Weights of a small transformer language model.
Architecture: RMSNorm before each block, no biases in attention or MLP, tied embeddings.
Each number is 128 + 24 x the weight over its row's rms, rounded and kept within 0 to 255. Layers, rows and columns count from 0. Numbers have three digits each. The size before them is the row's rms in percent of the matrix's.

# layer 11 MLP down (transposed), 1024x256, rms 0.0815, rows 192-298, columns 64-127
102:130124116131151158054115154110121114127136147128137144100131174174150126178107128123160163149135107116098120158124144167153111166118102188119153150127149152101137112104099089136132112121108164
088:098135149159101167067141139126076157151119131142105102140143127148119118179131153131113169148177102094111160133137090134137164125106153176097123114075146127114169125114137161139157157145132124
082:084137106139109174113127141123168118139191108117119109081140164123106144158125118138137131117050134117117153129140127123126142125121125152128152166116096161129164129081108118160125152116145113
101:148094127085117158149155097120139126144141145118102159122137128129125137125129167125148144137125139129110089098118149123139119124138107136157103132133122130120096123158087158071108113114135144
101:112159163105088179115148143144108186071140123116144153110134122166073166127108126094143107109186143140137147175132101133170099127139164098169122137091168125118209115119131147133167093120128148
098:105089125129108148148198154104154106126162133140155135108132122148130109170118128175107139124142111138111123129149118138120074108142146133078172157078110162157150104115127100146160143087079157
098:115101115161157092144122117089159116101085142141142172116108132131109181091094124081160146117139119101131160114145110134134124082111129116125127095129166134092086123149165113121132074167137200
111:123106084129165175146150132104080144148144050131126122126155154142131148127138144116146123151207150148098093124131150116103126102133121152149142151116116139119126132127114137145098134122136118
100:166138119145090115139148158117141116112177106142103155157135145101114127129136098071144128118122119126098177108120089111095180137124118116134107098086132158123157130121133133106121164131138111
089:154126165099136099105139103105138076104121115119114177140125151162117096148164166170132150134108090167132176123143173120147165143109128101141161115144129154124107128143125160066110078093132105
098:095144110148116115127145134121111177167102152078128125152104134126195111129119134106159130106135166146153145134084134148131091149153129127133159141141143162098123155124129158128124125113109114
084:130134170165154133123133150149135165132114118095153147115136106078133090152107095113147081129090119107116098145116094111092142078122120135114101085113104124106139144129137122170081115141111105
098:128110136115146141140103158146145166174131136150140106153124140134111127143125205124159132149077098155150146121145117124126116113137159146140101120128171113124151115119127173150131108101118137
119:178155149105127087107103107148144154123140122137111129125149123154137156165130161090142096163082114087100134116140108160074094137164122101147085087148157134115148098112107128130157132155137119
100:116107108134145171108124148147130188116152113114108104098137116145144079099102092120162109122129137113136137144135088084165116184107139160147138134161152116119116064145160106107159123082111138
108:167108122179108104112148164147101107134165079100109113131141130097108110108126060155115068137113156106150146128142131121145102121145102154062122137140141118122136080148106093116134154121136119
096:082104079111111154130117117133098148137102124125125098165133132138113128108113159115116132141124090111101129117126107135118149097110152110150191120126110151092159111108141075118154158097095127
116:114112077060158122106087126113150110129178154117128127131097095142161109188145172145125161097091101129106109115115136100126133126144122157146109139100136138176143145141127173112111133151138109
090:149155120140161088147103139126087096185131158084138094131095136160135163112103142121099178144122118135149138102125168103124154155104121151124127138119134088092106152105178095092132123128130117
101:116136115132144130082102116139112137124146122135097133097131149114114154126148130127132085059144108137128151107173148149142110146125107161132114130143125114120145175088114120121120123162107099
087:135118093134148105118143145130096135115160132143182093158124159164134145169143120139152116107113138100123129123079162139135160144122123107106126116084121141125088143136136100118130105111159148
088:153158109171105118105136104151123103109165128115140151153144122118152129108127154130173102112131160116157119132142142134108197064126145133122085128142157142107147115125103111134098134170112126
113:156158133152158101119130115127103120103142108101159096100101116107119148162115186107115125114111145112105145133141100113139186130116158119083184119126105105133086144140076190078099105122144149
098:112111164146125151158146154128074166115127108109132112118114081118147154120170106160129073174162103148156139159130156108140140124114117091113115124089162120127132141147079124139138094156116080
104:098103098120102150157139128097110191160146121155118115149146106141149099095144081196114134109110102122127100150121157151154121084183111160128096127095122107123143120133115119114135110083130129
102:130124125194092131112154143110155146145142138153157127126110101121131103160128108151131103146105120059116123129115118161166100151133126160097123150102120172131173124100143173141128101100112136
107:169133110111193118123119116134074124145122146095122105108165149146125145120119170141123133084154106125102092163130132095099098113148181131139130129148124102164117158184093111127156127142156124
107:171098109177105151135124118111146151118175120165105136132131108180085150114124151115145126094088133144131103085146159094154138078133108137090160108146103124152110125120168124149153108101114141
094:107145123186118163132122114099086156131116148133124115158153116112141165153107182108105148135118099129115159150114155138116059107146132119152130108163115104089161212131089102114142113103111121
081:111142132215172139137118179126116111127171165117087130109106103143149092133149146137155152150116163106168145110138128120148081119093107088122110138132124146105146098158116111145111143132126115
097:151112103136154118134094155142166150105085147122120110145175131127136198125115122113159164141159169097146131168160117162124114125124154148126132126052090156142118112131148149135094165124127135
091:153138140153176126124143125111138081134132132088116118155123124134125148173129160122171147124090115104124122127130167118143164153150145137107110126121143173121197162168129122134145162092136122
102:106146115159164107138096131049146134131169122125150137131112129105118134095129188084130137108129118093113168138105142120131128147162121113178091107118143142117157135142090123143149108116146105
110:106134121071162120139136139134098123101165127135096171131146150133177134150162154118123155156109122140136131129145118108123109130123123147142095115137130159138175180147113127151095129123182152
099:094137140139154170113087142132121148158136126096116133102133125155110173113102112126103125104085174097092131112111112173111099119131109175126173107124130135134156106159138141173130115145100134
095:133116111098145132134164116103118140163159092132113104116149086143161135156126127126125141105132089161141101108163122187143104151153128085141103117121149148130113123117156100093130119117096139
105:105127148081115131151110147141147107133145109098103177087121132137150096090187158154153151183180133159145152137106118129068191150080076123146124114114087098134133150143109131101110167123119106
104:141121141131130129097154153132128150094111133151119099170111109115127114142149088132113161165114126145074128142113112127109094137118111148110106072118147152160125154159085124122099109092173148
104:144109137148099122113106106116153136157189108123087133087121141109131108097146192130140098171128129164115114095167104127118106156150140100143103180127156158124118148088149156146131144189118140
105:146106118175149085097135142146137123110125117146071171124105125156146113102139186128106113104141135129150114127133104124148153143111108126106134108124131118148167152147093132125117118137115075
092:144142110097155171106121165119073186143115127160147183147134119138143091170102141163165130075112118123125101082132104129154173116116105132074112107168131139097123115132167078141148153112122121
089:098105136093129130147133149159107131145184126088136165167143166124134122104162121157119139129097121108112097083159139099108122111108117168157128112135136135144159121121143124122158145122110162
089:121109067111129107138145117125141149147104132123152087096103170096158118139106149152142146118123104148132119089154150131135104156128121130111087098122117135120124107118123117148153148181156125
117:096133123087184153149103101156105135095091128114130163143151123109144141083109146129124186149097159135116118126083102135132112096105097129112149138134130128152135057141133100108161128126130160
095:109122105147102127115162056127110121102127108145144118123115147155096120131120116124100153129149136136125144142128128145199131126103125163149091109085154114118124149125175070110105113136140154
088:163127108083132128101152094129045094154113125088126133130145132158093148105121129119145142131127103101159171133179126123153127133186116136128122167118106083091113139152138136166111156117113134
101:114099127149134146090163135154126122134098127128117144101160103115092096090128121124089137135134130117140168135158136154144119132173096118130125120105132092138118172111105117133102174141141150
092:079129108097144169109106160099131144121125094121146149153098114136118135103084136128139173109097121088135179135107121080115106118129107126164143151128178117127118124147108161066137130124130155
097:140115125107107144136143121144187160135119114109136152113132157142128127116117146123133126166137129141147142120118149130117144160122107135135160132097131136148123136114161082124103104108113132
095:113147148127093148132137148123116123110163191111103091107128076153099146139097161150150135168142164154152148123123139148139102121139131136131113138130092131140120188142117143144070119118121117
101:129120108147145142095109153107146101103133093153160086115136157156125124130155166097112107126142111107105151124105180130139129142125181148154149170097175144115150137159093137141140114141080153
059:144095139113131130129128108133117107083105168121147090097124184178121165126128148118160109163134140103119136111133172097167111143180131100110094125112119150122117158159102103154132162080175128
113:143180115142094109143138180146090148123155102043155142124126137120095109183112155089174156100091111105127115141151130120140125141124126131144162100089121168129148135077121155091084142124142137
108:132158110131118126060169140133125118185108116132126123116130118146153106122111098153133144134124160119103091167087162113104113064099162135122119119114120151166150099130109176153157100126107115
085:153118162100171111104146156151072119146154167129123131159111141116105128153112112121153087122134095149123144143126099081125120110124149133095114125096114144102113116138121105115156117186146124
115:095117159166126131150133117109138119116104130080111149111102108135096155147125101067110101112129143135100129141125103123125097148126148149085117131120172162146098111136126148126125131139151128
104:137117156133143126179131103105097120131156087124163150066118142133141117116159135104089113184134126123164099135093138136118125189139168136135140124145143115115119100103138113113122097137123115
111:194152156156130136146115122129181117160131148096172122148107175099142160149122088058158111152133142136120087133117104072154075151110181128107144131113108122101134121094106150116113145121136100
093:139130109159130148092099098125102150117147149098143095129204104147089134157085115135136106146126145145088105131112130120156126100151123134142154122131105140121127170080109154134064128094114173
106:112138130101121131117104144147136146086125145125155124159153150083120124097112123091157104147085187087081143123156117105126140126092138098143123117145159128109124118143094147121093092111147126
108:109146141146118144142158101108110162074140100118115119117154074128139112142140144130086120143132112135127104122131133112110144143161107133153082129127137119158121127153166139142146135104119125
094:137136083170113114123132095143087162120088139163170146121148098131124142115155134140099095113116128142128099093138118121124148103107107118126096156103095147122156114069158133136093139148112079
102:110118129117127075135136163165137110146117161156096166136142126125150129136136131094135134125097118150157134141126140139145137128153111134145111141177156119120142131169174126127134167161099151
105:114154153134107123128124110116143174087116174157117113156152137130110140137120159117119111145128148098132174160200112150123100077131164141109134114171134130115105115139136144084143134105180128
103:121147156156165116129064113123130169155101127136138164120141124093147100115085139131148119112127152100100115128061187080153116117135103132171104100134090151126073128132070144095144107119111177
112:128143135106127113155094139161144121124137124166081173088169143098123121127084122115139149129123085113135118151176145122120121093132136149153095128163165151105109131095109147113163078158146120
102:126138151104141127086128160109073118133125142185147113111127150168151136146142111161123092128111126083172104125126097098096114136134099109090129174153119157133126091166085127133098152130120142
101:092133094120196140154165153140124118145167109148143172125157171153171081093140130137094128107120151148141105120085123093184070108116173146162155126103090100151144129125147149131121111154146126
100:101151127140148081158141159129140122105134121129164158134138080114131143091136156151157135131141113120113120101113151137115121151135116131124094176157137148127113171144150144103116157126084104
121:153095126152144114116103128079118153121114113145144156114128111129109138113101131125143114112127145133088153132140168134154123147094109139127108095120146120102102098166109132137112130126104126
097:119142122130091152098135123112143159147118086127152129075128098107140110141139148152147119100118125131099111143145106122139153160140152151127097123124152121119134116151109171094177116135148097
102:150113120132101115124142095140112085113110158124159107070115160134153076153134143121105153120092115112139209142112109117119106110116104125132106152155112136172159132151103113143148136094142157
107:083162160103126093136141104128095105112120123115151129124134148147111178130120119155107124114146098123070130107110124081128176153144124094154100081119094088120109121115087134153105093103158094
108:129127132099104081107118131144143126123115103141140125126135110097125144121192141122089182193152111131100161094084139083112136159079102143169156138154174154172148083132124156123129090129079118
098:150137145124106094164118160116077162136103117144130154078125114077156124139149098115099102110105129116131154117079079138158141129116153141105160100106117136134154120134065150158129137133176118
090:108113116101100175127141139136134156088139079124108125165087142130124153162125090198148092115134104133113154103125132099118119145116122196111116109087138093126115141130102133108093089163132119
096:126132118132117119133129101179115128116177114134130132123159164166153105102159091119165129118131137167136094125100133112131122103131150120118141141186151156102080111131117161122124156119116090
109:146121122117160089138112114119158108096109152136139139136127116138108129126111134132131119110130159104131133108168180128142151168133142121092121140114115138105127161106171108145126136141119157
088:125130111147128147162109157171108136162118128127112088167117120135103105135149098159174139145173134119162114115133084171148151117142153100156145102138140120134171163118140104144146134136128084
099:149109118113123138099117125145137117102128166114130122135133136089122123093150075110126095118132114156131147133116155137132094110136146162107150101100133102139151100085120166108093138113109117
096:134146135135105073111147095131083126142134130066111159133108121116103129160125100111144161100113120142114135129112143151084150138118142132128126155108135117112132118087199164132146099124112107
094:118109117134133113091146102139125145122135135117077128071140136129155112105128125127160130111155103105139156113117134127159142083111155082141129125142115140113109119098086116084132109103159122
108:176163138105148126096087180073084101109164121131141150150115123126123121153128141130183138126110107137105149092141145135128123157103146135120108084168102178123185177136131157125144078112129125
106:141131114159126141123122146154096099112120184125102152143122137145132072078143116106101119117140147100147136105125122103123068118122111148105136129147099157121118154128114149143132147143135163
086:106199106155151137097112129154140130160110118108099106141140143165132153077124081126155171150143109137146162156146127128122146131129133089122155168135111112143093190125100122109122147150131115
111:115130115111158161152162179133092143138144135116085125172141146161112109137144133145139184120108128153137104112150155105121145156125098140126102142106125150157090095101137124149152129146155135
105:148092152160208132124130125139134120096149121160134115127105139150114125114139146113122104106144134152154148122139161149135136103145141120141123164108129108092105161127102151116125143102125141
109:157131131141082129120115117124139088122123154158153153135142119118129133096144152137148127169139145130178151112168118114133142126154124095079064136126107152151118168154106140147111119160144088
110:132145119133167127108116176134114119138128118121158137107138146149123114145142143156107097136087116068141157139138125120139137141126148134147164147139102169156094132141125158120157146107172124
088:123103124145140136149172075160121119165112123107134113152150137175067155104095096126136149148167152123128143123119094156131102079167081144162131103124150137114092121149147111142144123139088110
086:119113168159087153137141140181141126152137174151178170113147139146108091167067101165161134113132109166113130122131117139120139129141150135121128157108132133110143139135143146153152121130131113
104:132126154184100130127119153114090100104107146121134134090091166131133125151132097135086126165136115107111114075141135121080123176113151119098099170122143132092093160110120099112105155117170144
091:114129146096098108114123161101135112126140131137147147134129126103119121141108134110131118135143154145104105127128143134138130112095126147139100169123062100117135143117079127061077103138162142
093:094128087107117105106104145155150130126083165137130176128150125106146158146115140119114160114104152163102164119138149166136134147128106127148118133147119124097173134064144157112133139135119109
087:148128106108150139126104163154114151120121100111139089134105132096125097122111134131127165142120104122165109130153102133137100119131132117145139049112093134138188143111122117107170090148128154
106:170135156141109156117156137143148131055095152166115176123157140130119144141078165163128146084108150088109105097101122111131131127082180131148125107162119094123111118138139113079129122124131154
091:165119152147115118124118116113145133155121148132155115131188170116142121145102153105133148110127080143107133137086153095127142138069121125116142132104141088130137145134109143122106110121138112
056:138146167142155065123129171118159143095093142176126155125116131148132095143139138132168118120120161065130122102083110100121120115103098143116115118119178159117154142128162117107073131082113080
080:159129137142128129133139141136067130113145171106119148145125127164094076140169142154108125126125113135099158135180142138121115124090146116142136118124150134160141132150116158118122132128143145
112:163124144100128146098112107121097102106134159103091097171101142122141150108111065112193134127160085155091167146114148101114165100133106154153094118117123121115105154147126090129091122163170143
097:123105107136121093097095106146176111139164102136118176192115107127112192104116138134133119157130119127121112129088140111153096130147067137156108119121127128172111107085146094150127139117078119
089:109118095095140123098168136135149092111136112159104122140138133167179111122135110142092167106125185126083099155147142104100117148093112120139136151131117111127119162101135116151122083123142129
134:104130206129120163153138140143101118095140116120147118073130119113101127165119160160128155078166113139131144112143114134116106156156142143101142122129107114182099125110100127156128109113136121
109:145185151110138155097113112100098118083108104114117119136140142119121119108127157122133122103139089152189145111103133116079149164151139125135131130093117169102112109119132132161112114139157149
082:121138124129142129111110153080137163171165087115099150119115152121148146119105148113144123121105120147126125140150149123109167145094166142153127141118135084118154108123154137186174120111125198
108:095142119146113145163160157123109096135093135129113148160121130160134162141144105105083130130123125133121094125122119119155116128134112186151123134077158116142125122156072143111117144139119161
101:102120142174137122094170121117119091071165129100104132108143165119137128126135105131167152140145120113082145130111134185102160130107120085123132110140141064148119126098148134136109111098101109
# layer 11 MLP up, 1024x256, rms 0.166, rows 193-299, columns 64-127
086:091108104084148140110124156147153126130095115093116137105130135105111134135146076128117071085144110136121106102055108135123149128123136111114137088118132129108160131155107132138116168136129153
091:109125123200132116127155101137099138145092112097135132142163160101145171148144078116136102164127144144116099123192099098132166100176158123124143077147100073134106172156132160207135116151138096
109:149105103140116106103173099135122123113112076158141180146104126122181119123156118138117130154129069138142158133110139114164119179109150186127129134166174130137112146106106152086095169161135132
102:096122124113141124155150126080090143143086144111103085129117181135142134137127148142131127142144116133098057182137119126119156099159105123090142112124107145151123074170127117185082174148092132
095:149146054163144094145067142094152128111129132098141111129119142114097133111111170086091190126142170110125107113154135129131146115126122128143151095124154142129125128147134142120118102132166125
096:165122135100077134132129133143144130125138177123174129125121133135141159122158132147176167102143112138108119140124135098135130086153118098100161147138168147134101107134153132162098139138077109
101:101122131132124142115120137159136166113083189115128100066127127106165116117121138099167135134136096112137144127117100194167114134125107122142115123117130141126148167126126162111142128094140143
099:138172151171164079156118137130148130145157133163113154109128102148168145108121104137122133165142126135101118152141111137092114110131194118162162102134121116118131119130089103135135138133146150
085:131128120132133108123188064148115133112095150153152125121132156131139093118135190136133087124153107138161108079115127134106150137098116125129121106125115104116141091174143148105135148146106143
104:143164156146125135139102132112154121138130100095149153135115131114092134117103152153104149107141153129146154146152138146121126116100085111109123141106130112106150102185121090129114135132094146
084:146100142171152125152130123116119107146157132115135096140090124148110141143132164133137123117149144151153136122168131113095109134121110114172125091126152143178201139130083092124166169148092135
099:126141113142154127156130145148107124110096110114121120155113078104099131129092168142125076155141160104110108153120104161121122108131115113117165157126095157140093148082103131126110142178093091
112:130172129116145128107116155126144138107121156133130106105137093134095144148116130118123121111090106110121094133190128066096191152115112158117092096125143141130108133127108120148155135115093156
104:089148166094111100146124151058142127116085132126153096124132106130136090149140101106117110160129136132140151144120144173099124094115131148108178102098134144137175163136104141107137113177119082
117:159137135138108130153090151122131144168092132131139128123090100135181151147130169119140086126163107083123124114133149158132127130123139157160122104141178104116128114150152117109083125117150122
099:134119138137135134139176096138154141154117126135129125164110113126120176115145125130154115158112152104105110139110137112149147142140144152130109092159120090176143130128098121131101143206097137
113:120136124121131139134069121091126132157117168141208109117152115124108142154117140093143114084114095121135134114107115144139127144123165130081146124146115152172114115165131135127160132152085089
097:105132114120139134129163122145083138108150118114166094117122136143119100128154152114145103106166168115117091110167127073122129104120129126148138140135117121169150132146161113110120105119149114
099:140104092139096176147142088149121110111116144152116097150124124126115113133136126136131075132194106172136110140123147098163109060136121137128171152149137126105118151115118097105086092149092113
088:118132157105116104137128138153191102174110134109122116147069156146106100152134126165162131118106142127165133152112125149113129101155135132116145119113126135196116119114110118068076114124151181
090:132120131129140057179148125112184114097150111131131122112083133138127123155160135135119095150134105144130124143099149091149146136149126108134167129110071096108148141109131169105143142075119104
118:120095157122104159179132140133133083127100134154145125170118146090092147130126143114124096144153161125100121123118137136131129111126144093133116162141141120109138146094125107129157140126124144
099:093118104128138165158126136141130126150131115112088111129115087118103141167137155115152117137138156116120124126116141103118169139116128158144119097100156158125135151107125194111133122144115140
109:119118111111076113133150136104115122114113123097108119106137147164146117067171107140108117139109096167098145146147146140108054105145176140113137082112139151148098086164174088129128116064137107
102:132065134128120137202127107108143134166104129118150113145117156110110099140171105107164118172129166113134094121136152120145147148136077106122140156150129117137103132132135162131133173139114092
103:119107141112083138105103148137197131097133140108095106111123126172073112146093131096117065113152154161151159111158080115148146161128118119112101119095131119153184134115159143118107133139161121
111:164124151111121107113120080206143160112110114123131138155119120125148121109137137105153129102105147151108136118149142109172153139125148138090103116151138107101104134174130099146107126169149073
105:138107154141112138130134114148109133153128134080177126154124149128121161137106134086086134139122091131054107133106139108131117108083175088153080120176139074136121094060158086159136146132121093
084:180104119121048130149133148129095160123136141133158108127140130130155154118116176121082160104085161126094109111167121135165113150099141160105123095099170140116099073100128106115115117130133136
102:120108164127135112123109115128118098143151106112099096109155128154113097099118125086124091176107139150154102136121136089124140133122108133119106156116086122140100099086121106165113137155128108
091:089115089118145100102109109165104122120146137121086147131111150129117189132131098103191137148170131117125116136145183109112106129081099167122113127139119149137110126128159105158140144077144145
101:149119130126124124151147100118076161106155120093095137110075125108137121102112106112140150128183156114134153126164135114153116137090120112125092115111140131132094106129118111119108182142126150
118:126064146134136089117136096090159089068130168111160112123158124153113103129142112072124126152163131141141076137132083147125126135127141127131093169127130124164159143121154132163136141049122114
100:121134141147131156165142134112157167129140090136104102140114129121147128151107166141140170141138098146125146128169082120150183101124161118125184132121126102101155163108142103094126136136154129
100:143116135153141120084143119144123129089131101128123146143110170116149120128138149139153125139101140133192068113145127081138136138122131185118146138143089116068174131143120132118111172136118126
109:138122116130184146091125094137105132140119140139125110082151128096115116142103137116140082120116147130152096138088087072169157151096156159086101109173123118116113106121152115132106106160101163
109:105110153094155133075071132117146155160127109165104126149125133098126131114131111137125063132082143150147153151132156114146150116118145160110175148113135087099181111147126132149092123123136134
104:120134091153130150107132131109106100134133138126141109129097121061132119115114115153079174128113109127141169139098139156193106144110112097147151123120131136142096133148136158110142113158129161
104:132126115168123103111135117151141161106091181132148112142133134127162150117065122134134132156178129131141114155108089128128153129126148116149117098116093134120170148145122131099146087141124127
087:163128119131153151093111135119087116104129098134093146132077134192128099147173155120120152099144122113159124154155106116132123120120149154097177161121121113162092130108115131134078096145177137
086:129138122128148105152092120129078160106146113109137124147132125133110105135135124133149142183139143153093172138143092157154147112135117119106104101107162161129102119141108078122098110116122107
092:120087132151131141130142121112116147146120142154159139110111079143154140154117146099159154122134143136107129117106138126104134141152137125139104135127179118163120136136130130161109141141131120
112:125133117137107136151133164153125148138132113153135169101058121120108141085065149098080155125120109141100128096144119133072130138094140152131126123123105105105137124141132157109140147133096158
108:108117115123092134148123127103144112137109128122112120139095146110110180114152066114144101132110107105164103143123159121124164145133119109108095113109144122134134117149094161112173078139152070
092:088108094121143180115122140145098154119142138117138124088135136147112155135139100063148112171147091116132107168088141123091133117144123146122139117115084148134115131132112131137140166144142157
117:124151150124085155134174112107117132131139134133108117100152147125135116092157095125112123142143138116123138180126068168161121145112132144146131103174130095120090107058147125148154149112109116
093:133158109150149149146165113140111119140136130137113143108112135080127146121133092081103084120139119143161126151156152135141108105146104106115148147115139185172176089134153086139088159096115101
098:120097146179118161121099116083156118092140108129157095121102120102118142136155145101111122118168153128105085136137121127125144135124144158065162091096090069118099143152114129138128114140118164
099:158119133104169152121151173120122170136132142140133129128088119158131112143171116123169138123108127138109098136117147112108126194148095127127120144147122146122139175126116106185139139138134123
111:133128149135121127120112130145103153142096115145121148134122097105107137095120123136169101076094138106102138154117117125089161125140092130131145090133098127105112190102173138128137130128156087
056:149090098107092144104109103161117123124132128098150132148107137146129147076166132115139136146124111143095133119147133116143101167153115129115143148138156104112150131160115129144118167104164159
114:118140136106155095149091119126133142118108143141104129128128079101166103116161148141109079117133133130169107084167121131138109125139137113094139168108109109108106080111146130138112157125153108
108:170128126128111087139139126152077097134163136141150136135132116073141118156102167120163119136109168119152106141135151092095073151124150107110144120120136155132152101109107138183124084140136137
085:151094151105130107113107138122134102111130115162131147105153129116115087128118147118122145091110107100133139117093125064128149136115078062151062129151171118108134112122134141126104110147163138
108:120134104172129116120135130122137111104107118146142137113137104109102131143147129128120170145147163124114135105106119114107142093136143146138098120144107087172093121162168175146092098112142108
100:113153161116143120135171139121071153090121159113139124132116160107120112146117129136117105140175134138146121184137154108155121124094152167146139084124135103122170135105096114113080162154096104
107:100107147101125183136143105131182156113095122155144104137099087140170157141089155142118131111107101122135105095111136098147122098114124120163177132100135169085136128138116155109125077150111162
092:144149161106159144085155142148129179136144102095131106138139117152141110136097121116131120094086121128104126142144146170126150165150109144115167160130109132114149166137172170122159165099121068
106:145107129116107126137095121144099136147145073123157140147211136105118120140111107134149151118128145129134118127135127141133127160151134135123122148154128098152139142109141127109106156134114138
112:153141167126128128127127110170142171196161103119131167131150158080125111121130189100149084108115127084173097137151118129141151119116129134149084119123125117156094125115129146142126106127116103
087:095131087144163135126100123123112142131096104103108135127116090150121090166160122138080169111131138100140111120137142098096164144072078127132132117164160172141141109134151113093092148119191133
097:169131108121115139140136144153131154136120099139143196128112120113154099159138166131154118124133131140130129134144130122139123125120143165155114123144151096161134130106097136166079163144142149
114:101126131113101105130159089113166135134105108175150142118131084097138134111139101141156110146143158126155118109104113134119129146142103132108137143121137114130096119141118147174095144166136133
108:068163165101141133180101124141141131128093117106133104121133087127113129122144116123132139164115165163171156117156136107090112120091138131145131132130150102118174151137098129124141129111122135
111:171139126146121116149134141139147125088113127092131121141127094126120121131135175129122122074088171143136131151150120134144155104153129118168153093136167115133091126130082167130114114127105120
090:137114126139097124103121155106124140098146130181140148118180159156183108143125119154085116143098103137151105133123120121116125125132128098112066158146123121121118141151127174128080098140108116
098:115068117140180135124161150138123159159109128171160097128159109142155096152113109142153127165106144159108117134088162141109087112123146139136167178153102111126113117105130177134123125122087089
107:135184181126151115129151132100101110131052103133144142068138106097154090131116155139147102102122133145142139137126183167172111122124078142113103113104118171115121095125128117100114087124146135
116:126118102133120118161132092135141148167144142127137106160113175123122127096127119135148099114104099132075149138152103123139180101162117079163133148149134118149129102148131155190106114176120124
098:161153084106137165118141115110085118077137120098122110148151155119122134152137124114068137121124134111134169158109124153141136129115138140122165102104095155089130115144167108145123112108138140
104:123154124143135089115158144138114120101108133133198101158140103158112111142174132118137143081091129127184119113136111109131144140127119158124108107143096089099141145117138146135160134127100134
111:069114125070088107130085112140151120167138117149122106155118089145100139127151103095136118131107112123145131103113119122128146141136110077076125157144110137106155146150105144108113110128099100
107:115147118163128161103102104148111133112121105164171107135056125131130119132142081110089112125127112174160134135125107112136091138124139129129120183111151133129124137149128127135171122172102169
100:135119075181127120131106142161115143127102150116104137124123166117138120168130067115122113142131131107133168141151132139090111126086105145150111106109124107117114178109157134158152112150132112
083:141163096127147111120147125158162153130102118087099137106126136147072138179162118087125118140144098159144124130113111124130078157113132158149118167114119139104109131159138145129124124160127123
102:136141126131147092137156108124147132138114146125093127119079067103136142151125109114137121140125162164128147147150121106101147143151119190172118099108164117115102169099146145107115110112141122
106:129128192141133150189117112077098185152126152126142151127167107109118124145111088138139133163146125139173132119102135111164120137166124161127142080129168111118133196176086135094171185133073160
086:138111169124111103152143114109134069124141113061118133126130112085128161172134111119058113114147128126112149147074126098098113157088116147113137122123118141121100100123157119146141153137151078
108:138125147164160099156135122159096107134144188149119131079134115117132150135122080124152170133150115160090138140070112119116105112167118113144113093081106142148134104100129116104119170178126106
097:144115152090115087113138143133124098110122135127158108167127090122143142096106134150136092126109101092135133152142130137143088147128118153105142130113083123143149129153092125150154119121125103
099:119119134086137125142116091161096109069078106106150101104144118119142108142142131170087164139126118130105129105158131100118131148119104129113227123116102119136111133105169109112108113143136142
110:127136127121129123161114135134127134133173135090123138114122148119161104140150115119149117112143130138099125105156126086155108140116176125134092129141111109129152123128124152155119160144112121
102:103144144149136127118106101129100091064116073125130131093134131120157107129135082149079087146138155121125135098091120075142133152082128139104114136152162091149149112136141146147122118168105109
090:106089127186122123145127094108089149123111165113138150115122122138100113129112093136122131124110128160083164176170145108119171150158120094114177136150103171118162142146150131159125122069106126
104:159146172138116137131110109112124101132171103094083131120137144178130111148132152126127124172110143097130112142135126094116156111158159138122155118122133103121141109140110115133151156118100114
101:140169113141154143078150120070114112138114131070091129097089130134095160164131131172162087134103152160144105095168164135145126111082170113119193124162104137173156112082157134143166111112159104
105:118175130110128159138140136132118117089118114136136133103153136089119139083126150133113097151134186099128122144138118119077156149093095130154171123180127096144091150146121143123095139132121111
101:181139112136113152112072080129079116099128130133142146131105122157135090127107102134092163143126130110119104136132137118154147121094152092110132171083137128154119134161166121141093104112111196
097:139125124132158128134121165135108148129082115115108116126084147118148156138074148077105120108121127153133101128157114119120157128146175179134155169105112171115113145161166138100147180135102102
086:168104114105135074083163138133137095064129142183126113102112128113116165105136145112101130171102125122107158110124105118140140112121151153124131114144138111144098128165095131127138128087168144
105:157116094143108108138111093142090135179108113118133170183091122134116137113156082116132119097103106111114157122158097135144163100114129102141125139134127116141134087119108106139114161126123120
100:150142132142074120136157124130102091119118119125130098137147143104124169176122186088151159101160135142101137127128111125166179166143156141131097103128122104121138124143153088096169140138138112
097:148120150117150112109163112106133119145095108154075143150108139155118108155149126162095117109137117125122057133081140150142147111155136172087121131117159108125146131122130096138140159151148051
090:133127140108140119086132137131079117098122130132082108125119104136118137132103108149090091167117143144114152122130154096119152117119062115144122113180151139102164126122110138139128120151143099
109:114125127114157126165158157129157157180149119119143142107109158136088172110155135168079122091164070117165085137175072122101133146117119135142110123125098126137146090151131105133113125142110130
094:148146127114133159120118154101108159154125134116132088150123142118098068138167124162096129140151159089157110147143125136162112084115125102129144119078122130116138098159144175160131158127094126
055:161156116147126075117143111113120143110092143136121146065123145120167132130096140125139152149132161152135138122118175092089128096134138105136104116117100128135121163101142095126111095126153130
084:147074127155125113141145085101114138152139102123143125135120129139135147132131166116113126133137135111146095142161119155136122110127109123085139163099133144115101127142143124109124131144128140
119:161168128084119122121158154125141098167137158117103129107145132128172154173135122135144125117107080127124105092127172125136144134107149126140132075145148135159118114119135149170128141163138144
100:163137145116130137124116107096146153130106151156127109144145109154172142137112173115094179166164126111092121137130197140086097110156142151115124109106154127094099101178175124139118098075107130
101:130145085130129175141100135158140096122113127120135110145145104127087110154130131105156135174127120119151120106128085130133152128165167087152058112115138139129153078061108131142142122108159126
136:098123074122118094157160117173134141115102125167103108119178124129134115142138142153084119144121070107125156147138122142084137123100128089121108146174138140140153114152123110152129132139123114
105:113115124145118146159146122154106103114159133113135090157108099109115149137119096084069114132168154098146161143088173138120112140119125051109140137140122106150120131103119073170151108156157090
084:143131153083110168145182113136141117128096101145125160131087084097122102116136090076129103116154085107143120183119136135143087138129106121131105115105107158103117133128098098108140155183129115
106:091164099109140087127126149126116121170126107098094125092134120080061129115131112172143110120134114126149133158126109112116146060127167086143111125088135152079116104130139123128116154137159129
097:092133147120134125139181152112134081142138106113128105108152070166110158191149169113097123177121120113104135123081136165091122135119120078125121078139132115164134077102151138128146101125107155
112:164138135121157145121070169096089133132117135139123114144143169147178114127152121109133096147174122164126170095128155115135145135107128139166108122145127126143148116129122116115094141136179118